config = dict(
    head_dim=64,
    d_mlp=448,
    vocab_size=21409,
    lr_mult_o=4.0,
    schedule='wsd',
    doc_mask=False,
)
Each number is 128 + 24 x the weight over its row's rms, rounded and kept within 0 to 255. Layers, rows and columns count from 0. The size above them is the row's rms in percent of the matrix's.

# layer 10 MLP gate, 448x192, rms 0.13, rows 87-92, columns 0-191
size [103  97  94 103 105 104]
[[126 127 130  99 111 143  91 118 160 154 132 130 120 121 129 110 155 130 127 114 132 178 197 126 134 116 105 104 139 111 120 136 135 121  78 151 125 111 121 108 117 122 131  41  96 142  94 137 116 134  88 119 151 126 133 122 114 106 131 177 131 107 126 151 120 141 127 128 149 110 124 126 132 100 119 144 144 172 119 124 143 137 163 125 117 154 119 155 113 116 139 123 143  90 136 143 154 147  94 115  99 115 122 146 139 123 129 130 123 118 119  96 121 147 125 106  83 132 110 126 104 111  90 143  91 104 184 115 145 126 105  91 123  70 124 147 149 128 109 117 125 120  78 139  67 146 111 114 103 147 116 114 143 149 122 159 169 126  70 136 159 129 100 141 128 176 160 144 122 192 122 117 116 108 168 160 172  93 124 115 107  89 198 107 166 112 136 140 136 116 110 143]
 [151 123 131 135 123 112 127  97  95 104 134 133 107 136 109 141 110 156 139 110 111 140 138 152 116 161 126 132 158 137 140  88 117 166 149 131  47 130  91 107 165 112 150 159 138  60 112 156 120 135 119 143 121 144 121  91 126 118 162  94 188 138  89 152  98 119 112  99 148  83 134 100 107 141 125 127 129 129 120 100 132 139 136 140 140 160  98 166 131 144 103  89 134 129 126  96 123 135 131 133 159 151 145 146 143 131 133 165  95 108 111 132  99 121 142 147 119 115 148 141 135 152 140 103 139 156 137 123 114 101 104 105  94 128 110 131 165 105 162  91 131  87  91 114 159 143 106 145  84  91 126 179 108 121 104 156 166 122 138 166  73  92 175 107 137 130 103 131 184 129 133 121 143 134 154 101 126 174 137 167 113 110 176 144 126 116 126 109 100 145 145 146]
 [ 81 112 142 159  91 121  96 123 126 133 139 123 129 138 160 141 126 119 187 122  92 109 174 109 116 139 125 132 139 157 191 166 127 130 134 174 103 117 135 123 128 189 106 106 164 155 134 128 147 189 156 124 139 114 123 152 104 107 106 132 141  76 135 118 138 128 109 144 115 171 147 126 115 133 146  88  93  87  66 168 130 130 146 141 158 134 131 118 171 114 134 140 111 124 111 134 151 110 113 150 121 109 144 117 108 104 158 136 161 149 126 162 134 124 129 126 151  98 102 140 131 150 140 116 135 136 173 172 163 110 106 101 130 156 153 101 136 160 149 148 108 138 115 114 152 169 145 117  97 126 139 125 135 165 120 125 152 179 135 106 169 143 141 131 111 118 157  78 127 108  97 136 123 115  91 118 165 127 128 133 105  89 160 174 137 136 100 159 150 107 162 130]
 [161  75 124 140 141  98 119 137 140 129 136  77 120 158 132 139 140 116 113 104  95  97 120 145 133 104 107 110 121  96 135 119 105 141 101 165  94 137 157 141 147 160 109 138 127 113 128 114 164 129 111 129 131 119  84 114 129 102 100 131 128  86 107 134 181 128 101  89 124 137 104 129 144  97 122 163 150  98 114 108 146 143 116 141 156  98 142 203 112  87 128 166 105 112 130 151 156 176 124 128  96 127 122  98 112 127 103  94 132 112 166 120 129 158  85 120 149 144 111 136 128 173 121 129 114  90 116  97 104 144  86 114 153 133  78 198  88 141 104 123 132 167  89 122 153 131 132 119  79 138 166 152 136 131 154 135 131 125  79 139 128 145 129 105 151 138 148 122 135 133 110 143 143  99 134 117 134 114 115 152 103 152 122 147 124 101  50 154 126 125 136  95]
 [138 105 116 167 106 152 166  99 168 164 122 106 111 117 119 135 101  97 124 138  97 138 131 121 116 157 122 133 146 132 124 116 114 111 164 147 149 129 169 138 168 131 142 141 143 100  74 105 141  89 110 142 105 125  85 146 141  94 129 142 142 140  68 148 127 125  94 141 135 126 136 158 119 131 110 126  59 149 119  72  83  92 133 156 139 146 121 105 118 129 132 102 152 147 139 137 130 125 122 106 137 150 105 115 120 123 101 136 113 116 124 166 142  97 110  86 189 115  98 125 117 156 116 129  47 126 133 144 128 103  98 134 108 133 115 152  98 114 148 123  75 101 162 157 164 125 116 122 139 143 140 129 113 166 117 113 156 126 130 150 138 138 132 107 111  85 119 144 110 155 133 122 184 127 121 120 163 172  67 110 109 132 109 150  88 170 125 107 137 122 110 162]
 [121 120  93 124 142 152  85 107 171 146 151 118 125 133  67 157 136 146 100 141 135 122 115 141 163 142 161 125 180  87 106 181 149  74 133 124 147 140 117 124 111 128  99 107 123  99  97 123 137 142 144 122 119 175  85 112 156 145 111 143 102 110 143 155 115 154 119  79 138  85 137 103 106 108 133 145  97 133  96 133 163 116 118  73 160 134 146 184  93 148 119 106 122 116 111 124 118 136 144 153 134 155 118 153 170 120 129 127 129 123  85 122 112  89 119 130  90 151 117 149 132 122 155  78 123 120 125 120 132 128  88 150 133 117 150 141 174 129 111 132 136 147 169 161 134 163 159 113 135 116 135 135 164 140 160 114 100 135 120 162 134 116 129 147  67  79 141 137 116 135 119  90 103 123 104 135 125 140 138 161 176  66 115  95 115 120 115 139 134 138 107 145]]
# layer 10 MLP up, 448x192, rms 0.138, rows 87-92, columns 0-191
size [103  93 101 101  95 101]
[[132 117  85 120 128 120  95 157 115 143 127 141 101 102 134 116 124 103 110 111 118 140 118 150 117 113  84 177 123 110 147 146 174 122 133  87  75 117 113 135 116 185 139  62 104 146 103 147 168 117 123 142 111 128 124  83 153 125 140 104  98 143  94 107 119 128 121 107 118 142 148 115 163 150 168 104 103  92 141 101 138 129 117 119 110 130 175 103 125 155 112 152  98 104 164 143 103 161 142 128  81 123 144 147 127 142 146 176 131 102  95  93 162 136 152  85 147  97 111 120 161 101  92 136 145 118 149 135 100  88 110 119 133 112 131 103 109 127 124 144 146 130 176  95 118 149  89  83 116 127 115 129 133 138 120 124 107 131 165 115  86  92 190 149 116 131 109 119 125 148 101 103 103 126 131 111 116 108 132 131 113 100 164 121 111 134 153 162 115 145 185  93]
 [123 101 165 105 123 113 131 173 118 169 136 122  98 115 114  74 100 138 115 135 164  88  96 155 182  72 159 125 116 110  97  65 119 152 110 127 134 174 177 152 119 120 152 106 127 178 104 158 123 101 131  81  87 144 115 129 143 136 133 127  96 149  83 115 120 133 112 138 143 133 129 151 140 109 111 140 128 133 158 125  94 164 137 137  88 143 156 123 125  81 147 147 107 160 144 161 163 148 112 112 145 147 144 123 147 131 132 166 141 111 136 170 134 138 162 135 138 153 109 149 112 130 103 110  99 116 139 127  85 129 133 178 110 159 129 100 136 166 125 123 107 123 160 104 126  92 110 129 138 116  60 134  93 148 137 140 101 157 126 162 106 144 126 128 124 126 126 125 120 138 101 114 102 116 104 136 125 125 106  72 133 108 118  78 139 178 120 124 115 132 114 105]
 [102  73 134 109 111 135 169 129 119 176 149 135 116 111 172 165 103 148 105 112 129 113 151  85 138 179 150 103 147  83 127 151 114 124 128 132 122 143 174 121 107 187 141 132 147 155  67  86 127 113 141 155 120 126 134 144 122 100 107  93 129 105  69 130 125 173 111  97 142  98 105 125 148 148 105  92 109 140 120 135 140 174 143 127  91 142 152 141 155 141 118 120 140 114 168 132 130 124 138 160 166 134 109 101 139  88 110 161 131 145 123 136 150 136 145 115 155  98 163 115 160 124 175 122 117 108  89 157 114 110 145 117 165 117 108 166  93 129 128 144 152 149 100 126 114 167 141 115 127 121  97 117 122 137 149  74 133 155 134 127 132 133 121 141 122 105 155  84 133 174 142 181 129  91 125 142 140 167 121 143 134  86 156 126 115 123  94 155 130 135 142 144]
 [105 172  88 104 141 111 153 149 167 126 134 138 113 111 108 119 121  53 105 164 149 190 106 159 129 126 121 150 167 100 139 165 155 108 130 116  78  82 127  99 144 125 131 136 107  96 121 142 144 153 128 105 124 128 167  99 158 123 140 115 156 151  82 158 120 137 104 113 121 122 117 146 113 113 132 113 100 101 148  86 144 116  96 132 104 134  90 133 129 112 110 131 146 133 154 133 139  92 105 144 153 136  97 157  88 124 145 113 133 108 172  96 152  72 105 100 134  99 157 116 161 125 135 132  80 139 158 167 108 120 139 156  73 121 109 137 133 120 168 163  89 102  96 121 145 129 145  85 104 152 112 120 172 128 162  92 163 107 131 132 110 149 138 128 148 149 106 118 103 159 136 103 127  92 102 152 161 125 151 134  99 105 144 120 120 125 138 120 123 130 109 134]
 [129 133 112 141 145 105 112 115 173 187 104 149 106 119 176 121 101 152 161 106  95 114 135 149 130 164 104 149 125 172 171 117  77 127 116 142 148 126 147 113 125 131 135 151 139 108 138  99 117 126 124 136 140 116 133 119 135  82 152 165 164 117 116 133 113 127 117 183 159 135 151 119 147 113 129 129  91 161 112 119 120 118 150 144 120 111  87 146 140 130 123 169 160 164 139  92 163 143  98 160 147 190 126 132  88 108 131  95 109 164 120 145 115  88 111 181 140 111 121 144 136 143 113 124 109  80 164 128 140  86 115 111  80 157 114 133 100  98 162 140  93 104 129 158 119 119 138 134 112 134 139 164 154  93 116 117 106 108 119 162  95 141 148 131 112 124 130 122 119  87  96 138 146 136 161 150 185 123 102 121 106 119 145  93 144 124 145 131 101 183  94 143]
 [133 139 164 148 119 177 115 134 109 114 148  77 125 171 122  95 133  91  46 122 111 137 106 122 126 141 159  95  96 120 144 131 111 128 160 113 117 155 167 128 114 128 119 137 132 105 128 112 133 149 116 134 126 140 109 150 138 148  75 102 101 165 123 111 129 171 147 149 158 151 151 107 100 122 134 148 135 150 150  95 115 135 110 109 146 118 136 145 102  97 136 146 141 126 155 141  97 149  94 144 170  99 141 118 129 131 144  90 117 122 150 141 178 108 145 141 142 119 168 140 148 100 106 125 106 141 110 115 174  81 100 150 124 113 147 114 172 144 144 104 114 157 151 122  89 166 137 156 178 111 182 129 130 114 186 127 127 129 133 136 165 113 144 117 126 128  94 133  90 101  97 131 113 158 131 108 167 158 124 158 123 163 133 123  84 129 133 102 109 125 164  72]]
# layer 10 MLP down (transposed), 448x192, rms 0.194, rows 87-91, columns 0-191
size [ 93  96  99  99  94]
[[132 154  74 144  97  75 120 167 138 109  98 104 128 121 157  98 127 135 106 105 115 133 100 117 105 148 141 132 166 124 164 148 195 112 103 165 130 126 134 139 138 135 113 127 134 156  97  82 134 147 121 130 133 118 108 101 137 139 159 148 101 123 158 122 126 119 157 131 198 149 103 105 148  99 147 132  95 128 131 144 156 150 121 122 132  97 125  78 100 156 119 156 119 144 138 130 156 153 114 172 165 147 112 142 169 144  81 113 106  89 165  97 167 106 121 112 113 132 138  61 159 108 156 149 133 110 137 121 111 119 161 111 173 115 131 145 158 153 147 136 101 125 141 132  88 141 110 129 160 118 140  99 129 102 131 124 152 127 127 127 130 155 144 170 154 157 104 111 120 105 131  91 105 102 127 123 111 104 157 118 111 119 155 121 116 143  94 147 126 109 193  86]
 [131 107 129 168 120 134 142 150 130 114 132 155 129  96 106 180 144 139 117 102 108 125 141 138 121 125 111 123 119 184 139 157 112 108 133 125 178 156 132 103 130  83 104 121 136 101 114 153  70 119 128 130 125  97 142 133 139 146 123 132 130 141 156 125 145 185 127  97 125 138 155 125 137 112 171 188 113 157 161 122  79 118 127 154 163 132 135 136  75 108 159 124 171 124 115 124  90 126 174 180 136 107 108 122 143 155 146 131 130 131 137 141 134 162 142 142 193 107 127 141 129 110 146 168 164 105 135 105 119 119 127  94 132 106 165 127 139 103 120  97 116 136  84 121 116 153 135 134 159 103 153 168 125 184  91  80 132 108 171 135 114 142  83 124 113 138 144 111 150 160 105 126 125 139 111 120 155 145 159 157 128 160 123 120 145 139  75 128 113 142 105 177]
 [138 101 135 124 116 120 136 170 117 137 133 131 163 142 104  96 112 108 164 109 140 139 116 129 112 132 140 143 143 158  68 165 119 135  84 161 166 131 129 119  97 153 129 109 105 159 132 158 129 164 151 116 140 100 123 124 122 150  72 144  96 134 118 137 118 127 105 157 143 110 109 117 124 123 152 109 142 107 122 146 107 118 144 143 183  99 143 159 128 140 151 171  88 101 136 103 133 121 155 133 129 135 122 117 134  79 104  92 175 121 128 108 141 115 133 129 122 116 122 147 127 149 162 148  83 114 218 164 157 135 164 118 149 162 131 145 107 108 140 121 121 117  55  93 137 138 108 109 134 162 115 128 123 125 146 157 151 142 112 151 153 119  99  85 135 124  90 124 155 136 119 108 120 139  70 132 122 126  47 141 111 129 109 135 180 115 149 156 125 147 103 123]
 [122  99 103 154 123 146 124 154 148 117 128 132 127 137 131 103 117 115 119 121 177 128 140 107 125 132 162  71  97 125 143 118 132 156 152 145 126 139 118 124 110 156 135 115 128 158  96 104 137 126 110 123 114 113  98 143  91 111  75 119 117 127 108 142  90 138 126  96 139 129 121  97  98 153 115 148  89 144 143 129 143 117 147 118 123 126 135 146 155 175 129 150 142 191 154 110 119 112 137 119 147 119 141  73 107 132 112 155 133  97 186 137 134 178 150 110 115 106 146  90 107 149  83 121 102 154 137 142 139 124 118 120 145 166 117 117 136 101 123  88 144 127 241 144 126 136 110 126 177 115 129 122  83 124 110 141 130 150  96 164 125 139 122 111  48 123 119 143 145 153 133 145 139 115  97 147 125 130  92 107 119 118 107 101 115 124 166 138 144 103 161  77]
 [131  93 172 126 125 136 168 105 146 165  75 153 114 121 169 131 146 130 133 126  81 138 101 103 114 152 122 143 143 145 124 110 100 116 118  97 138 161 163 103 114  96  98 144 139 111 134 111 111 159 138 145 159 112  87 139 179 182  98 123 136 138  81  82 133  92 102 160 119 143 156  77 167 161 166  65 129 136 116 121 115 126  83 158 128 130 173  90 119  88 136 111 148 137 122 119 153 133 119 150 141 145 137 145 120 132  95 132 136 163 139 125 151 119 137 121 127 106 140 121 140 136 122 118 116 153 128 103 105 108 137 113 117 148 110 124 126 116 155 140 111 136  90 144 141 144 108 118  74 114 128 117  92 151 146 146 148  97 132 186 109  89 166 111 102  92 101 133 155 117 127 109 125 142  94  86 118 130 120 113 150 143 175 119 134 116 130  93 172  80 122 141]]